{
  "num_hidden_layers": 20,
  "hidden_size": 128,
  "num_attention_heads": 2,
  "num_key_value_heads": 1,
  "head_dim": 64,
  "intermediate_size": 320,
  "vocab_size": 6910,
  "hidden_act": "swiglu",
  "norm": "rmsnorm",
  "norm_place": "pre",
  "norm_eps": 1e-05,
  "positions": "rope",
  "rope_theta": 10000.0,
  "rope_fraction": 1.0,
  "qk_norm": false,
  "attn_scale": 0.125,
  "bias": "qkv",
  "tie_word_embeddings": true,
  "parallel_block": false,
  "init": "uniform",
  "init_std_qkv": 0.0493,
  "init_std_o": 0.0613,
  "init_std_up": 0.0706,
  "init_std_down": 0.0706,
  "optimizer": "muon_hyperball",
  "learning_rate": 0.00646,
  "beta1": 0.95,
  "weight_decay": 0.0,
  "lr_head": 0.01,
  "max_grad_norm": 0.5,
  "warmup_steps": 200,
  "schedule": "wsd",
  "decay_fraction": 1.0,
  "decay_shape": "linear",
  "final_lr_fraction": 0.05,
  "batch_tokens": 32768,
  "max_seq_len": 1024,
  "doc_mask": true,
  "train_tokens": 159800000,
  "max_steps": 4877,
  "dataset": "wikipedia_en"
}
Each number is 500 + 50 x the weight over the matrix's rms, rounded and kept within 0 to 999. Layers, rows and columns count from 0. Numbers have three digits each.

# layer 10 attention query, 128x128, rms 0.0488, rows 35-63,99-127, columns 0-127
483541507501498485535521530507496481538494462452496500476509529500531530481481459530486520533557541471454498515545611508500471471501471460503453541457481513492537510533515474472490518497495511492493502495523482537498512486479450506508455518468519517482494538490473492500554502526539507492482515496476473513536470507502457480519526482477555488490486485500493503472498477472499503503509
491421510458427571521465522503534526488467517531515520507538491543470476518506532503512507490486463522502505479454436499503481496491523564471481512510543481477515524491533523545470467523488489479479495512500490496492513529480552499472545483553501478539531451521507499502433523479541501481485477514513511494517496538513524517462479558530503522557503549501511509538470525497466451506504
492545493496532486506519542500515446523467501476499494437506469527563533529470497465485517554543503513460503550520575482505475478473497486526518512473466521488490524503529479514498463495487494517505493442485493496540518496497459519437478555504525526491487534454493519489527486527489546457479533543453469513564515483482459470514512502499487488534525492544513509490490490483498500490526
493568495545522478486545540501504486518523453459493482489536483486546537504471461475496519522513556496480501536531557522501510489491512464551502541491437517519486487508519487490524497545487506501515551513464495518477490506508439497470432509462515529444511523449515473499495512548449497496514577539495474498509517487498472483532484486506499470501522468473478523507538487528529486477514
488508511497533482514509491499493507474497506490504515539506477470501518506498458540467471494502524498530498483545500503480499499488516526494491491470522501474499494527483481507533516468488517529477501510531528529489454467556480436518460521491491519479461503516491498520498492483526468534479512522483523507480486496490473459505509489512536538477519479532497506505490495495510496485488
528542495466508491475517523529496483490500488467498513512569489451519504516441446507485501542513552481481471506486540477511457509467535472545475531482465532499533488499529494472517452530468472519514490480488484524490482473510467489499433516491517510492463521487485498496503521539536542532457561539459460547547485469532492529498506491510512547495483490511486523507481489478532500466505
512476485441469552460472496495476522477497544503507513528511524488480477468500547538515498489486479541561496491451404457496495542506486540500494443517514474500530530497527484477496451489534466487497461494487506498531531502495577512501592435507530447552521444518514530489449554434518513513532443439495514473527469513519533534497508498507472501505477519470505499534487506469493478522519
492515505494547464493550518490526461502506453484478500476477441513551524522502487420496468514494539525460490545567503516481520487480535491544540539486471501522464478513497517506526506529476536470511519539471461463482494491516421490433442496450509523420494545475507509490552448546501528474493570546442472531538508516503531498494431499489499495537542486548538557488506449497485476463532
499437491472494498437500498490480538459486529528503469487484500498483537486528540523466476523496447528503505502477440513511478522473511499467480481516572494518499479505478545496523491497520474480491482490504485479501527449505520505477551507553501483526498453523501524495492451439562505515520444503500517489507458525489551523501543501480498528501474504526551488500506526494512474534472
499465462472496494566445426490475498504497513496502474539429513487517506488570545574506494465445465502575483485465468531539516545501500529445470477497578503473499530493456522495478493492546474470496483530546509499476474502517567485555527486501523488570480449504462482519483509453491437522542457456559538422432435510460502510533550498468490489454476507470496525529486518540508529526474
504430444436454543507425471507456565474475558521536502512502515504480544551515540593528483465472470477528494475430449489540478504494510522423442494508572500485535523506481504535472502519530501503506437500515528519465546496520560484567565500528505527544525416516489466503461545485487507507525400493551538464434461488483491511514557482491562485483475519455460509500503548504500502518511
528524499454475531521503509489484568487435503507444520471485517479468445478519534597480454484524469503556457539458454466502455557553527527468402491534543496446478541518458483470492536417483466483492466488508589520481478461523545504524497504530546504557516547511506451544470467461520498556507500492567573467513459568464471521504536493471506491489519510460518484524512484562467496464483
535480423479488521486476452516487558516559502476499482480466538469516499495577500508549503509453481512477534472471491516524464514513499509500428467497540518522530485525544503528484480445497470501501480469512529496505488509504563466557535483500501523566489421437428493494502580522490472489571508559561534407393436484465448524492545469459512451472507520490528549478520507541557497530514
488538492510524514541405504482494473467497471511499513579429425482511485496495479569468544460547485564537547516487490457575535517591456470377564494489521509441551473442472496499467570536513492485471440533588508497506538522522623524479494578531505482536460516510570455511420516419473516518475450407545561523508537536452489412482532534520478524505447443484520443525446539519463519496524
565517471456541489548567471529491502559446491559506495478429552541483485464517490534423505476519470497572492490459498440533512564490428566520486404492539602478437459514493530485567492463550490538469491488444549433514475536519575535448517451464578498453510545529479518555524545448432562504526596597466533508431494391423494565527479492468487488475449522505518522495498489529440444504582
505542517462485610556425487545519528535520472550508460459381561442520516508430561492502587575524404612504561584541527497569530498591404505442426490510513559442499583437522448452466528477480436490558450462537519523504439513437621500543517503477505571600528496489634446502526610497529506510569555425599494409470470500460446481455573460504492475491431528453476531538602545510485487500595
476578449557528512646545519529523480493398518406486425533542475420467541504492623395538556437507428573486559509567521477440427641372519618519473510527530518620467508541509548386541560546553547450452534471386421627520454528451439508478516321491505493479529565540498436539586540418524556562427460409471431476566431564665627624472542539426506501530379653490532520528500490462504390486522
540531385528462450556476455489486508648463487411410475451527495439522512518576459515467508447464466484516421492511488537506476532441558483445478528502528516629449431568479592552432621533507574522431463553440525456461560488519606570452547479487532493512496487476565409598503427400355511481495431503467593458548565487519635581526510543332509451471422481563494507467402558557556432475502
451539527441568465474396572617503548567558509483491473546565518430511555448430424417475550473554503476571568493582530514470520571469572442573389489479483473509450428484504477591684518494532579481506426434598456571588389514401557512576513572598447514484497517496408510431497643502465543379442483521476602446541527438510364444571464617463533418536360517518452689409464548487451368475568
454555321399561589531637444507445469415375547393508472465461358490465465391502502488383510484520403526473495454472499614571512401457389523483452440570566602521489565467484512486480438466522426648380582500600479524540472489520616698537466459603550536368412441460414476567460540574409398440438547549604521487553320565566490430351587424625493509454448586446484458565554563524588585512537
624512617364608473547503453554504447548509639460457477637444599486502494529579567407524486480499544512374544402421489464525589466558396466416375589490433247494508532624518512413467474456485433553513592473493490469569422354488557538615500559510607478487506489454493438462474557515581420504492548547319531482506584600449474486459388509460402432429519588431442515419533510536529463561451
517440522432553643437588571572445420464533516453470594433498540591511513515627410512545581448328374528610677402455545407439431394523449561639550523588621532581497575545590606443378590426476541525568477637584565432374619436552586418588466510548480536574444352518508567551533448537444502594539474492573404443469553431497509574548382594525440493526542538470480585532511409443460454603478
400432515526726449521556442472474444582489437579490428529513472599527416464480460568631461473454504452623456576533413484452498434324334456597538483559550436473567574504570470551616632543544452509473552689457520410375447568486473571510347631615460539542458478434440629614589464404570478532575553526493497395455436517496520410565461496550432443437589574631426541384513572486496579498433
493488435522624530459588432609476518524601416540559508426666348393542479390517615613584518505377610439463519654446349471599476428498514499413473567350417491407429524530441496552564589570507368473577535643532478523589553601553540554391399509499525622399485487511422388368501497541473426544444388490409520458484439424529504439607447536543461617635561593329588476516476649564381573385398
477456529486566322443454476565408349409516440528572550545405501493480350489482532491546561587523506611421490523398509416480529451492479428596557595682485465493493458510514454609518557386275530542475587447488439440553464450485549558428554394625543486476521390668563438431499407441447404566491458478592508628425436534470393579541545375543608558501482506422339443445631566410523507438434
554490514555399444514459560389483545453524426428353436552513484560530483435518541446694615578510521493466525414342490503518443368498530471465479488533477509587395490589437540515481461465527509625512502377421496438567470431545412568430508497472453448448635517308435473511508469424511455602452674552586552448371436441373513463546461380518557621508527715586370498498539428545522379518399
561391482585528545435462428518632479490500541418605500475383391470669523512477469452422540352555630567524393478636603442425514548366553387547547373532516440521493438541553414528560533445439454432479550460459421535395582399494627449433420516399434495523545518378549604587497365537609568519558550475515575424510412497459490379511455485454595568406553462428553506511465478467542517423530
466470516675467454529396511427517560550384603610533401453575579494415509442445544502493417583505521414513557570434453464514544483621393419480457493664549559464495516375564516440527473554610425423494521377512540295550569505492579595504591499566491608320479537513404472496481587523558617476380563577553551453732452463590568537560566501368504570388421440440559575513445491418491548441506
495431512560519554446461557523581491478596536512422524546563605557469469359525510471559512623461567550421454530508518636543388338426497415408463598491580434531519541494583472439407536396438400448562427369451542471476514591494398400545525568570571514500570451499445506419555493391407426407523455534529368365492555707500539519413532579497553526450541386445476455528419492463494607387576
484498432435553582560487516407526602530499573468500451549553612559586524505415542495469461566400505562448481442481511516537519541555606593513489546416463559444447556504540478524376587392551511461515456496444538466444586480392484358493515540504464545565426544470489572533560568602516535476531522486459483507551526389564490507470495519463499574589476443478429533483551525545541557504472
458475490507462502491483525531443521502528457563468563551512523403441383440441537545507449496473515521554457518506425495479506593458513531462450357533509521382502450520533569408486556489491466597494475490522434506444426503679517535548469436504518460544467506486515457531443506481533485528421452529594591533452473516427466440445406461537603467517585467556484488490456506568525471472463
492479475444427540580519475549426493562510502532520392492454560505489542602383478464527518440479536543557488426529468542611586547470443609419606525464552598541398454567413511421410554521497584525576440469486459482522565576427533545454521425444439497471500464511549577483529478504441513605460481346465526538525536391485510502487484431510449556566513507547474434493459426448447450520500
472528392531469524514547524423507424527422504470497576472468513453524410526514465442486511479453515574438461391436530509529560504508442494541487501506451538566345481472503617447459589505629530593606447567475481528523539517389542573494574494561516440521500554498438597472489513478537566517555546472512404494553515511475524533487570421452503542514433571521446457513510463472481494403509
488458478447519634513441518451500444602474491460622474497502522572436534564540531436499465549427518466498546518453566576614343561465396553473619418504467598605535581470434420479394460519397584464398481466445458464488559505409487473480435596519463583536522514503419635594530478533578506528462488489374342495420410399566504541558567566381451514534415494450405584532525508537556552579481
425569459493408539418412379546507606549450482441519467535476475570519477528527549504460573539566509466507545555527611586348504568591573419432479600484503465513588556440606453484427465426607522410594482613557448547454615407369582552600483523511405565461614490447665430462529525532562443456596499456608560549619540581562503469562407643512524508549525387394547511484486481543405631535534
593390520585454450501580574431497333385389492420417563407452411543483578508450331523507477393526562485508566494529469562561480501489501366430426516561523439493522461661541455545641450510514483535521501559575586547443450529539486516477458451551438443497595491520469509475574454469408617440441440443442519476541501551500533391457433441574462542501523509537584498537479640370495521476500
519586464495486456551442513336623461518460533489640533469425541476550395435564567448462439595632511624449545445408560458438533479423369378472406477638607507631415464429562554438464531469519480482533535484425347379604493497362541607495550545559478489588458362565568596391484354500591491606470529535486408377599442664479519559515561448475456484553539492473495529544485506510557479572561
420485454540595530505470450579467522483536448520559577496477502510531574507484515510486423389495642512623512509407439460580530581548482332558440456482518469581435453460592454524466532421488508494442522562529513328530562499539481467483429547571467490481559474463509622529531491437483521523489584605614549571572457522438617465543570594468488469474617538585453466481463451445407428399468
479580557476487473447558584610489507568517536580581464614559437485565523552442477519552497495509436580446536495495518583543521499456597628544606372410361555536587541554498463476468607517499525531474401427416537526548481477467498389431521563524524457578489650499555473569548509552451512465468523565508500701554613373576490518396480602486558559441531395558480444423477443438508434528544
482556474484546399602420407565392459573568510540518576528574453393489532469501461479490560526511563429522421505598542464564554500509558551526529619373578501382620540522467526559479565530545469526476447460519457447396441524555529384504394465399508573487588499428442412529484565592472547532547520623611570529335553558404516571584568518519510574447579479566503504511584492449428445530513
401552451477465462467449524466615482366433515503523672472548490431523396477414624498497521595648549496510533502588582490453476533553489400500445482565415499482464470464575356422384552368509443484577457641497449498494611419513505492611449520428496520467474472468541431389556519448583499448467524417519504612479444514545481459403530497563446448519398456450503476459375428537542566445444
514615416429410459513357405593412455482553478492464496582476409461460447470500449500483580571467523585488493523555592622505455439467629511511504520342488440508592595455505479430542475478540584515515487523624541570416471462457603500644522546447488524494527528391447463441504566537418478511488412498499605461497561503545396394549481510563527463404423498521504486495627497614591595486464
607495397514615519539401494580445504424521442490461518528469489484348486513494447602569589471336544424554527494512557506466554501500538543450522601388486495563484424494489543502547476618469658539483512543453512532580532475503549545511486374520525558520530496479499394456450559504448478473524485600456589414467538480386521430532507402500522424472476556531597560556395569462554465444464
459492491410473407526489531513399528505495454494517518453527498455466520576512595474517490512487490448535450561446511491407431579391610537479580518446488483531568449485450552485537498505527590448504425555510526534454493517481457506446546474476524538424575600461563465493406504557442496512465540366486513562621480461507475458674505473470583571569582532509489564473453485510436544400415
490561472480468473550490541572472441558583439437446500490521600557456480473511588520452503547566491497495494518596537459441553550639496514504446519413543538518530507440524515526504469466466489403457479496409492466517522529458472572479531515485505550453541487495534464508453497536436457485545511530590479556467552457463515501581586505493423489484510454501461505579539429473331441421550
500565594496473499527583513517546497533496489510507499445500535543509505496460558444515504485483504594498512526567506490477424460532472545549470442497435513558494525444479530538445531452503472503539515488423470491518529557435446573468446485477487438467523559567546599546537443538527483495530504504466463476511473496484431504505563467475413504479479512557475473513543478442425502538478
507504405516524470578476400565459475495558524466490452519489480515476541437518430507522506570437482519612480539510503555559535467447622465531473571452462501557578463590418453561632523489442522493443500449516587465455553523415442438523436471573544496518564596490468444411497510517394452565463514592524613483462564497430471489502476466564499511439483558591503520492486607506551502486523
405459482554495498490535527530526502511587467479484522505502456544531521463555492502426426520541502592562531470521497556471468534494518445526428496494595550627482445503555497527504575469515495595476543440537538452499500497503443517552496469534536437454472479472509549497507557499509508502516554577466499420498502466517489548440471652494497476469457535553584554481541496549422447552557
497559507530467548411478600479451492448442453490449473547462510530532483592474576498543516416470491479525503523528568485411444474517462499463529517459438514395465497509490504539515524519516520494450515475507558571498412555476497535497433523497511467442461555535464523509467465570468518468484461454464425526568480500462467413490525521467565554498451470430473469463555535572478574581479
481512508501515508536518482505465512499492602531555514522474520505509513498443563478532490469532506534461464489525473500484530506495471478518520566514449448463453465504480435455492498486538465484552504449516478490488488516497462491491465442482532472560488522482488518486469479519553483516486520464498501435535491509507505503560501441525468497508519503495453503560522510490555461511480
471514528490466518559458487578547511564541557472558513487462521593435516433516456585456535483433460572590546471466499481524492530475558479513426488502542477516597482465588533474556511456518498594509497482560533476458490432540472502571501446502494512501559524461502505402496553502488473582446480557552607475416477545474484580540477488594492460430545504504583514623475461437489440508504
479493426487482476539484489506457486512487509486508442542518446527520511510425452498521554493520487527495490492517517470495494475454437531481551465495510518492514472520523508492528548534458545544468521508531478508530390487434553536455475540526534520504530488512475500484491519537548458500478510439438499462514508486499498479474503482533476477437525456528475477455480547531519550497506
530490508525456504510522489520495519535484539554511497506496531483491507421488505509487469471475483540486514493567539512489504484514478551481476465496516503481480493508542553503466541505480472493536525547423458534537477526522451557513493483528472519518454478496451477489504475507481490516513519490432467470523517461452474495490552499450450496518439507515526516501466489497510508491412
545426477435532482492437410534506484411504468549530496533451513457467520478503470489525493511505503464486515558447493450538484508514581473488488553524536469468590495568518498578532475490475535497539513463494506486518478492528511512483550505572461506493567526485510489452509450446543454456544516572474516412501433518496540497518499451567556528416472498491516489540498526515474540503472
577488469520456472502479526444496538567492498498484501555500506532479461541476475496534538503521537437457488485474505473518508493447536486451474449553524480513538483513511522498479514465485522518528439444514491473538422516462538496494542518509440506493531511508482497534538498537506519427490501524419514546508442472487558459486512477499514537500455504512507486510462482533512525455472
524473531535524488536483492476533497555493542446611534496447536503527522498518474458438525506534497535516518538504482467456543468528528445516484528540534518544500486468530545510460474475543528536512461457529415478504544486509475559497471418499481516507466498514553537471496469501524527427579499530514558464480484522528502502496513428441486494448529469492509561514468482466485462500490
488518445512487504508460453428486536549480573503480429536545563476476481531552462492474534495513471414497504488453531496485546513433487514488454543542460501428540509482500532482506500528476511475547502498554559519524481506461533459507494492512499557466519497464475463469555535536477456481485412505465514512527510487497549485574485476496548506507524491494475519544467477487482509535456
484514422489423473447471442508488548472514486513491468558498461460429488431469479492513487527471537527466490490489525601494531528442528503445461536498530479492534508546562477496558527536502494546498468552477472488482453510549503505520554460499427487541503448461496455491500521516555478429516476471517491421525511497517490496516499529556543513481482514523518514435489483482516488541492
# layer 10 attention key, 64x128, rms 0.0495, rows 35-63, columns 0-127
508503498512482439402496486505497492455501473540482501468491507478481459499519477487509486489481479530509477525546486454522503495451508564452487532515503496472433491492459507519504486510499461538510488503525470464514510481540504530510479495487505513482482475503577476541465441487496507524503496464498530487449488486488527531475477463501542525489515524505502486526499506546508472523475
518477500506537527481495499490469583533530537480477460497445505473488512462505478495466445419466514509512514444533521548500521527489506477531469501546509470516507458504482530477528480506471508505501514482472510484501530496501472516522464496482519544538469513557475521520501522463497541545531527493523477484477511482509512516487544527500431486492498482486526483462538548452491539524460
481520612527486494471536449483438531530487504520522537471472541484508509518499488531493461454468496554539419528563472517523547469520535516473489521499559471509531480522457492548459499508463464518521496476516521483488476473484487434555486492451478487498480493495517480517508524456550465536524495421534454482440500512483530547455576490461509534484513512513444498494528522511498499513485
460538545496510501521475467512444524539502505544507518498449553509520471562536489489570502532574489567473456513518559493484452493527493555478495536488508518487483503476479482526487470465475488517546457478535537471570486504521516507557495548464493529497507520483504475498528492532558483482467552488448500497453463490488494501509511537524530519503501485492449554465506508494489570507460
509501471534540476512552534490493477494495551493522538524527511469513478529483497425568491530486488489477494496508526505474482506506502510490532478499479502508509500457486527472523461518518482472565479497499512486495510547469543519510529520505519486490501475504454492461511531493474508508557500502438491480508460487414460525502491492473484494500490486558517467511463478477476518522460
448511469446415506486421502515523501550473493502515490448438538522513438476523542525500540560546514514488493548497496515576538493494456535499525479511506501516532554468542471507503508502501486512462468536447444480493513493532545480516539560473443527531551508517520473494569505532478486510468544498464502499441484510557500471503524441517525473488552427507420549465503510499450486491530
497455471527444490507502530507495481494542436492468526538527513477530533508450505466473470560505511459467535485481524484471467500463476523509483494515457549459489466477463507538522507455489489552455469474494486524495529469494480524505483498507471465461504539449544527516414468521458444545503474554483523491509550511448511474469480549514504503454489504493533495487510524516482436501479
497476570541518482555498426499524479530507514549496480528505550486441506512516443541514474465537466457456474484472561557425473446542488515502530523531489489499442488494519504555441488491410488461501533522581495515527454539446573520551461558501444486455552481508461463501501497552550475543503502558443512507428532518502512507532546533498515535516453536515449538477509529467520475453411
463508465487500517560492459543486532510486508543557516512505606498555456438497493512493562503496484581534426429521493406503519488530536515532521484518474577513597512524536477549475500481539483496500495489482501459439518438498438457557512544494501571431444558495524448524549501464497479479488512538488449457477493532452517469390436506468476485509486411522490479485517461520467476470512
570477508538495525483513504455516521431521544494440502424533474462456552419502561555434433474481445483546528533530543491479479528476439450454450467490554495489496466515474562458512581493459473443485499481576525537485527499528514515463519464516526468492543510547500493459449466436472493510509453471550545580564490487526507484499546549489499505464454521524535503501462574477520501502489
480453489519501469460527536425533471479527432453452550555538425551526452458491540496491446522458540533517566520499447522480550505484582480502491477497523544433503443524517518515565547512527452522384563432497521522515457530517500546483469476548561511465515519481579587499503476488456504491494539510581488519549484528525539517453478452475489493478487575496545475524453543516462451453461
497492508503499512537462469498538506473502471565542489560516468515481452504506459517476508548470420497529486524422524461442496526535485505485504488474452483488589547532543501485497528451442531469489514485566540525506539533428551528444496467470464439552549493486454524504541556556387487461526451492480480517491446467520471473507448529462443461473486438504489571504530474454482469498502
522452410522468495440448585487534462465516544499470511531511455526451530491514517504497478516510516492518578516466481505480550545499474492443488501470524478486444433478478557503448503541479538459496468544537520427517514494514515521455545506545524501499571502478498471580424535505473561572519460473598559483595586519466494501521501545547535548449494532484501490507502552493461538479462
524585463504442412476497476500548501443496419487457562602476494457493477508460462500520556620539525517477472566469533435580502485496530486508568531470445521504566478531475479487476507507472506548451470486567543488522433440490531550549464488494578525506541491516502589503420461517505517532481504492500550516554460520419402480515459510493494562526523545491515540420484537570512491475521
421497496551565525463483463453500435439499462539477476486539410551426512561479519427579545455506551538513545498535480472460459510434630524447566507458537464464473519494441517491561471554549504499449506478538476489528481559539487479523564477522443451383476564510422501470505489474534507455519475504438515520506556445474523460503400478519462502523467442509545503505433495472514459533503
558524538445490440513454539417496529505556559558500576565410416502414546512530542633560474499512471426513496495540479471559553473520488445506582499497553457469587452492499544472505506513456495407517466413526547545484470456479494488409518596503503496566647484458497526491467557487450504509475462490511488498604463531440476417542479539461569469490533444524485474572589557474533491504453
379542503560553594598492549511513412515561571400519489530551463451549584597493525415478475486413524507499545601531478434453402617402527591590489521524588584575515508405570471472465609579647471421404524485462467650470448557479450480394562318427487513472472520484518386525524515396522621518485424548350492462457556553484489626555476549423472551472577487429463470474573522485465414531501
501506481521489574403487489445471465489487464616489507542512476481387469457492461535494460441541592424645489472450477434545547512429562464411521474544590447441461392526402538473564504447460620570497537471486521403531557621473611432606522520622452404457562556541431435546498461375521475505589472422573501500555513390437546644477518456476557476510606471500482507466441502496521416399437
486466475545498407471435531434530492519378452508563493448572498487608500433532517454503535386567526538500481599536563535486541547534457428526393423455515549569451564549479399509688405488545432406523508377517545501616476481416519576503582492506461566508556503457455649435574516540445457415424485442437493450406532362498415600534509474450318499489370495469480482410439553543503512478440
472553516524402435497530429578532537444473393390488475482435469459468338410457514567266586463438524504474483490461466482601422403502418503436428368448536503601414615534535502529445403490539516539496548504494517554528465479414567527569422574611603559396438448446423477509575433480449440572571515471599538470546502534559487428447547416578513545455459529545422542540616456460469489467597
527458535453519590457506595496546492507508470394628437555499517516476472621547462539644431534500525626524578510637513480565526489528429469480470526566410512401512427539486425575438557579472485580628625403476497478554327402533507397594493450478562532536492410463483383478491575607569547445454487498559627477504528631396569479532463535402403693408610488496411587504495520510387470545573
473477526456553595508462506630464446453558532476458509494448437444600567532567450447549524408427448381413617444567396500497378421679523599549477549522556426656474536544514514451446557505520498473527541635452441505405513500604467486598554425464448567605342415444499595451540557567520485570609521580597495426444448522561580508533496520537463452481535511560439483515511469507572615518534
459528500580603470383530570548477557505547380535412609528512584536488513464547465576606563539405501546506568470521502351366498520374556407657412514485546478513508577519485424462469480539561485593620417627445486494482470492503441513351450699440543457564404498358477505514577502388483413587551542439539502477437488467454483522494482503479508495445608491389502668447552622448440509509395
558454423508576586470550439519394421560543367538653376414567537505487485480538629539503450583459438524488441515392483450507501385409620533440539553374514454407581581614407556475459581555636460480434495652498631405577527552550495557676433492449620447501487533237496564441419526497463463511510353499410470529512501433501557391472563520551484565588524570508532437421512533584446536494420
518414528602544479453497425442528373494503500549512545438417504571380471513412563458471510491453566542405478454427534564583520443520433443555553397582549580468389439415489412477454526393415463425446547517502504453611501549541406577626639445502575321515541367389550490485542571505537418504586566615558544633465540568490306506391532425484627489425484553569402585397501487482561418549433
455520585455358539503390578433569490397495401442403537515570492493526509478560510427548444587500566574496490456477457449506514438569436562448492502655595435625399392551436574491538462447611470539492629466479511466464428527536323590449461508521515452412587517408527568516554432434497484584388627585606498520421368416321482529503444471513467515496468527447340439470501451551547560445371
449438466602529583415589612589487508524500504561470569444395372504624462610501499585411537521492444490437419461532487516441475550474484582473613527506458393416463477566519441474700534476410458455406498470500522452477475389401475534509519462368396458350516440541548569491602376335528542521534576501543493324481475422564438490614587493504619610495466460482571641532535482540473480566504
501448431547422416537402529478528532528486480606521365417512614403469510473391510390454471498593577411441581568348360493503455454564396412591470376640526476417560506470537489476532534579560462518491505394566546409627433519501608505357626528565373524400489548495460492441340546452564618546453506491567494522646513425509584356545526484453501499564596468458550550551439611446392509459554
483665551606494438498541605398513394412632409394499491613499579516570493528600621532582528605499542531502621436395516540497517486452442326379508502527473560540507494520621522465445440546432386515490388481473523518459577414467496449589536460559513529505509378520568574391478420379453473442531488615494410534524536561552599470577414555449552450473547339446455459459470515463461521429429
# layer 10 attention value, 64x128, rms 0.0488, rows 0-7, columns 0-127
505527462433484460531450575542539503549561563583474583500525552503492484482529481605397494508519484342538573463585548508492485495446480554476590547516499501516453622466465509538539499466516538466515456530516440510547536483549516499586439488403574524391490608501482478434464558502488593550495486460480520533466563472472376465525502462535457533544442414566543434442548378463392512488427
466529615534434474465414489517510464473407503436492536513491431575550536581419585436511476482413501437461429531505503430564527523545548531516360543492481527482525565559436491507493406514409548481488481546495476474479490513543447526491574397550554526480522478523412439562492458470539485495327510461512405507527483552494410530529584578605467513514523470492455436510543478496442512475451
478558411482415454532480507454482509486511526515527421481435523497442478532504473463454554460496605514460537582570526508414488533392456454504415460533499501422496436541500479440513522398537512493450517509536449515427556491532481448538549513485528486518481515435567503478499493572477468571498386423466561405470507583458557515509551516544466498438533442492547467468516467440523536467459
493392548487479526571548588466444574452511492511402566414448510467476478539470501519615487581492449495515476456505506449371548482527504498495548506500512540569559486549509513486501495574538542442463552464452571443553421512568584553555523492515535450555564515556534499542534497460495542454515461500407476479514467502540521491588522553575502487378579453394468493598549503427532381434423
494453554467576495484499411526522541518471439493484556442512571520512563466478442470474547509541520460521443416513573535517419545496450599533495555511650473392504547558487475518471486500478500561476427376384538499530446591599513501593432539551494501449516540544492488500564549399517556506579518477545510454453505565500421483490587547507461471484496458465503466508480510438521524488491
471500451540425480518454505489480521431526568498526540442572470489538549368472531521493486577603403549455514477586462522399536489485426496615457428525523546428540490499509569516614496501425451533624538580614450481362500544532552453631511514526499415508513515422481534515388450448503452419557524448406583504507508497475517452432459523497472525515600532514511477542469567438491572472495
403488518433441556475472499606474413511524507491479445541437571550487405494542493530515470501487433497427568471397492577444498503466459541512476564540516483580572397547561556529405595448493621576456464479612429546525516421458464350504557542456460520535539509515472552455562574474500458450487560418399534465532513555451514519488573564466476447526544508496477607526446565474560435503375
412540521506499603505479516537523491534463522578461517520574442449480550483544482522547477518539527535408657493457495448550521551469533461441479509529559586498475562552536465484402452479459416528429575528479502619478515516537477450509498435556494462529574441468569550519497546487515468569521649444461521390593519470440485524529626418523478525430544538540505468464447492540496425514494
# layer 10 attention output (transposed), 128x128, rms 0.061, rows 0-6,64-70, columns 0-127
544570419415543513456444549415498330473582543530533501563570394509618553565565552529486604590481511463505484527447533471449509464504493436541556471489542469458558598439497505469678471595376491514442482473401497477594416603556510507496507619621479475549518445439506543414521483487545492599465473488546545497465567584627504499512478475602470466514392443490513476523562529499515506536398
535500475431586557478532514482496507399438490574530548438496438541475588541470604437456433498533615590533527544501451524493481525490481495513443558623507432442516511531507461425390557600499443550589522574617444420460401450453398554528402625538496656555428519551542470457431420550510569432598579466541496540597520436546546462579499496412522492491505509579503492452534541518503485438499
535506529473524575422482430410438491540551530519541507427548415580473523505468417537600537498526449485480501451470486501468536565519468498469474456626513512491467546549500534546537577529464561458433471463404463527544477444452549497565499500518486510481547383560549547449536555478473567538535559401520540446509435431440441451503507409449634553573571472423436465522537605486467518492511
538566499518539546486573499523554471540394511394451486569504537584564552450533504457493368428481579496533566493483624540476542469559542651400506496479611505441520459482415519524550534420431514583558487504540580496487434452518499451472445477551434573429474516519516465492486547505496423491423440616563475640455480539477493522479556476401551513439526508552479553693514511475396432565523
466558532465461446510462527513552521525514459435475408505555523468532470425541471497478485521475499536407513559500447467495440418492489573576420540630453607435559511585422485482479546439524452522575529490500520470581391489558507518488523484610456495428496516501493564498517517498469513517459544380445526626531553539540529540479516523430620532552624469487465504490495363514477480472577
487524355545468497434507547576543542458497434503454435466521453511481503523603483565556429411591557444499428458521513580393436462493537538500580471540469600592475564449476499588557447464464518481396467496459549533415471476543504573553528462576563487571597467502534395575495449592390447512525593489596486452423628519455381423570448487535510458594493514433362549540545429519443583424491
490528598491572566420497612440454418627535456389453530496564433518478439450437430505355557586480440525597469512466462533399375620518520473478521552469530627482458629525543453442510527530546509527421473460442482550516514523482415486346535522500485595494543462527542498481548554619468496529543419548514485470505534425544412540568449671457531491537616458515374472571442557405494511546484
472552505572363491487449486561483560440452475460455527466562545468467551458432456414507538458527583550427505519472470473515511527451469553486508500566527538531439519538524493441481509487580489550486428495544466441513532478495501526493420454364508530439503518501527429521479497557464500484440520495423469556556454411524435485458526441450539445521585522541413470398513506520499502531550
627532562452478485460533516504463474531509559468541503572506545527489578472494444501471502507483493549420519490505478443536495495474521535560554521410502561456497507475474448456570492527514527542532452509499514493509504433557496422561455533437486489503467521463505512450450560623566463529457436449469503526492531522561517483463473406520474497482450449525487575489467530483534507530536
473553532476496474605534477591489489479514472558447541549491573459490477460572570569456458479473513346479468470528450474504475507530455502502581535518483479577524554449541415499494448476615455499546466501516485560487524498512489551539545537548522490507446482486490434497499485506434419442536472514574489464491481541471536518510504550507498476472507550521500492569581428512476538441534
530446507448506475494485495549493495421540528523511476444473473539470518497488524560556498457441456512500464516551435456592503455501435459602563468547401471484514494495538454443453455531504493420530565507490498534454545473489529456454497497459556457589506483480519508438480491481509478478514542396469562442480465407578513461486451488617469459550522528463495455431475481528581503459439
612509443573447511442520559475487486489475532467559513457538487480446535443491492471547496476545551536468504487460491448545458537426490471476500423495513505513452556480542552498533476554547507451458481509520439506498513494530461587457505435434473549479552471468517392534546535471503597596490386475553462449520469404515460453436474456524468503560482547468408551503467508429557527504459
461427606479477484526555461502457503527537504474550488569460525483456529389472521462394499538518490456426463557480477481460510472479481484528449497480513511475461442503533497594503578535514449500538462551387543552483664535515490455508529422514484475509474490491498509445462472456481442515515440504544492501452485452499618543455647552437507508461504513587534545472476484483495450534513
508498454511546487508507498504441592471459544533484508565427484510587590554506551543549437559535469498493548558504452497476559456555525440516433485496388435523501443473452507534411531398426437415546518494466490519506491514539513476545605530527544486515498440448586524491491445491541457479494531535562499434523440532470641493598479507513508493474454521505495480525494596577522538508553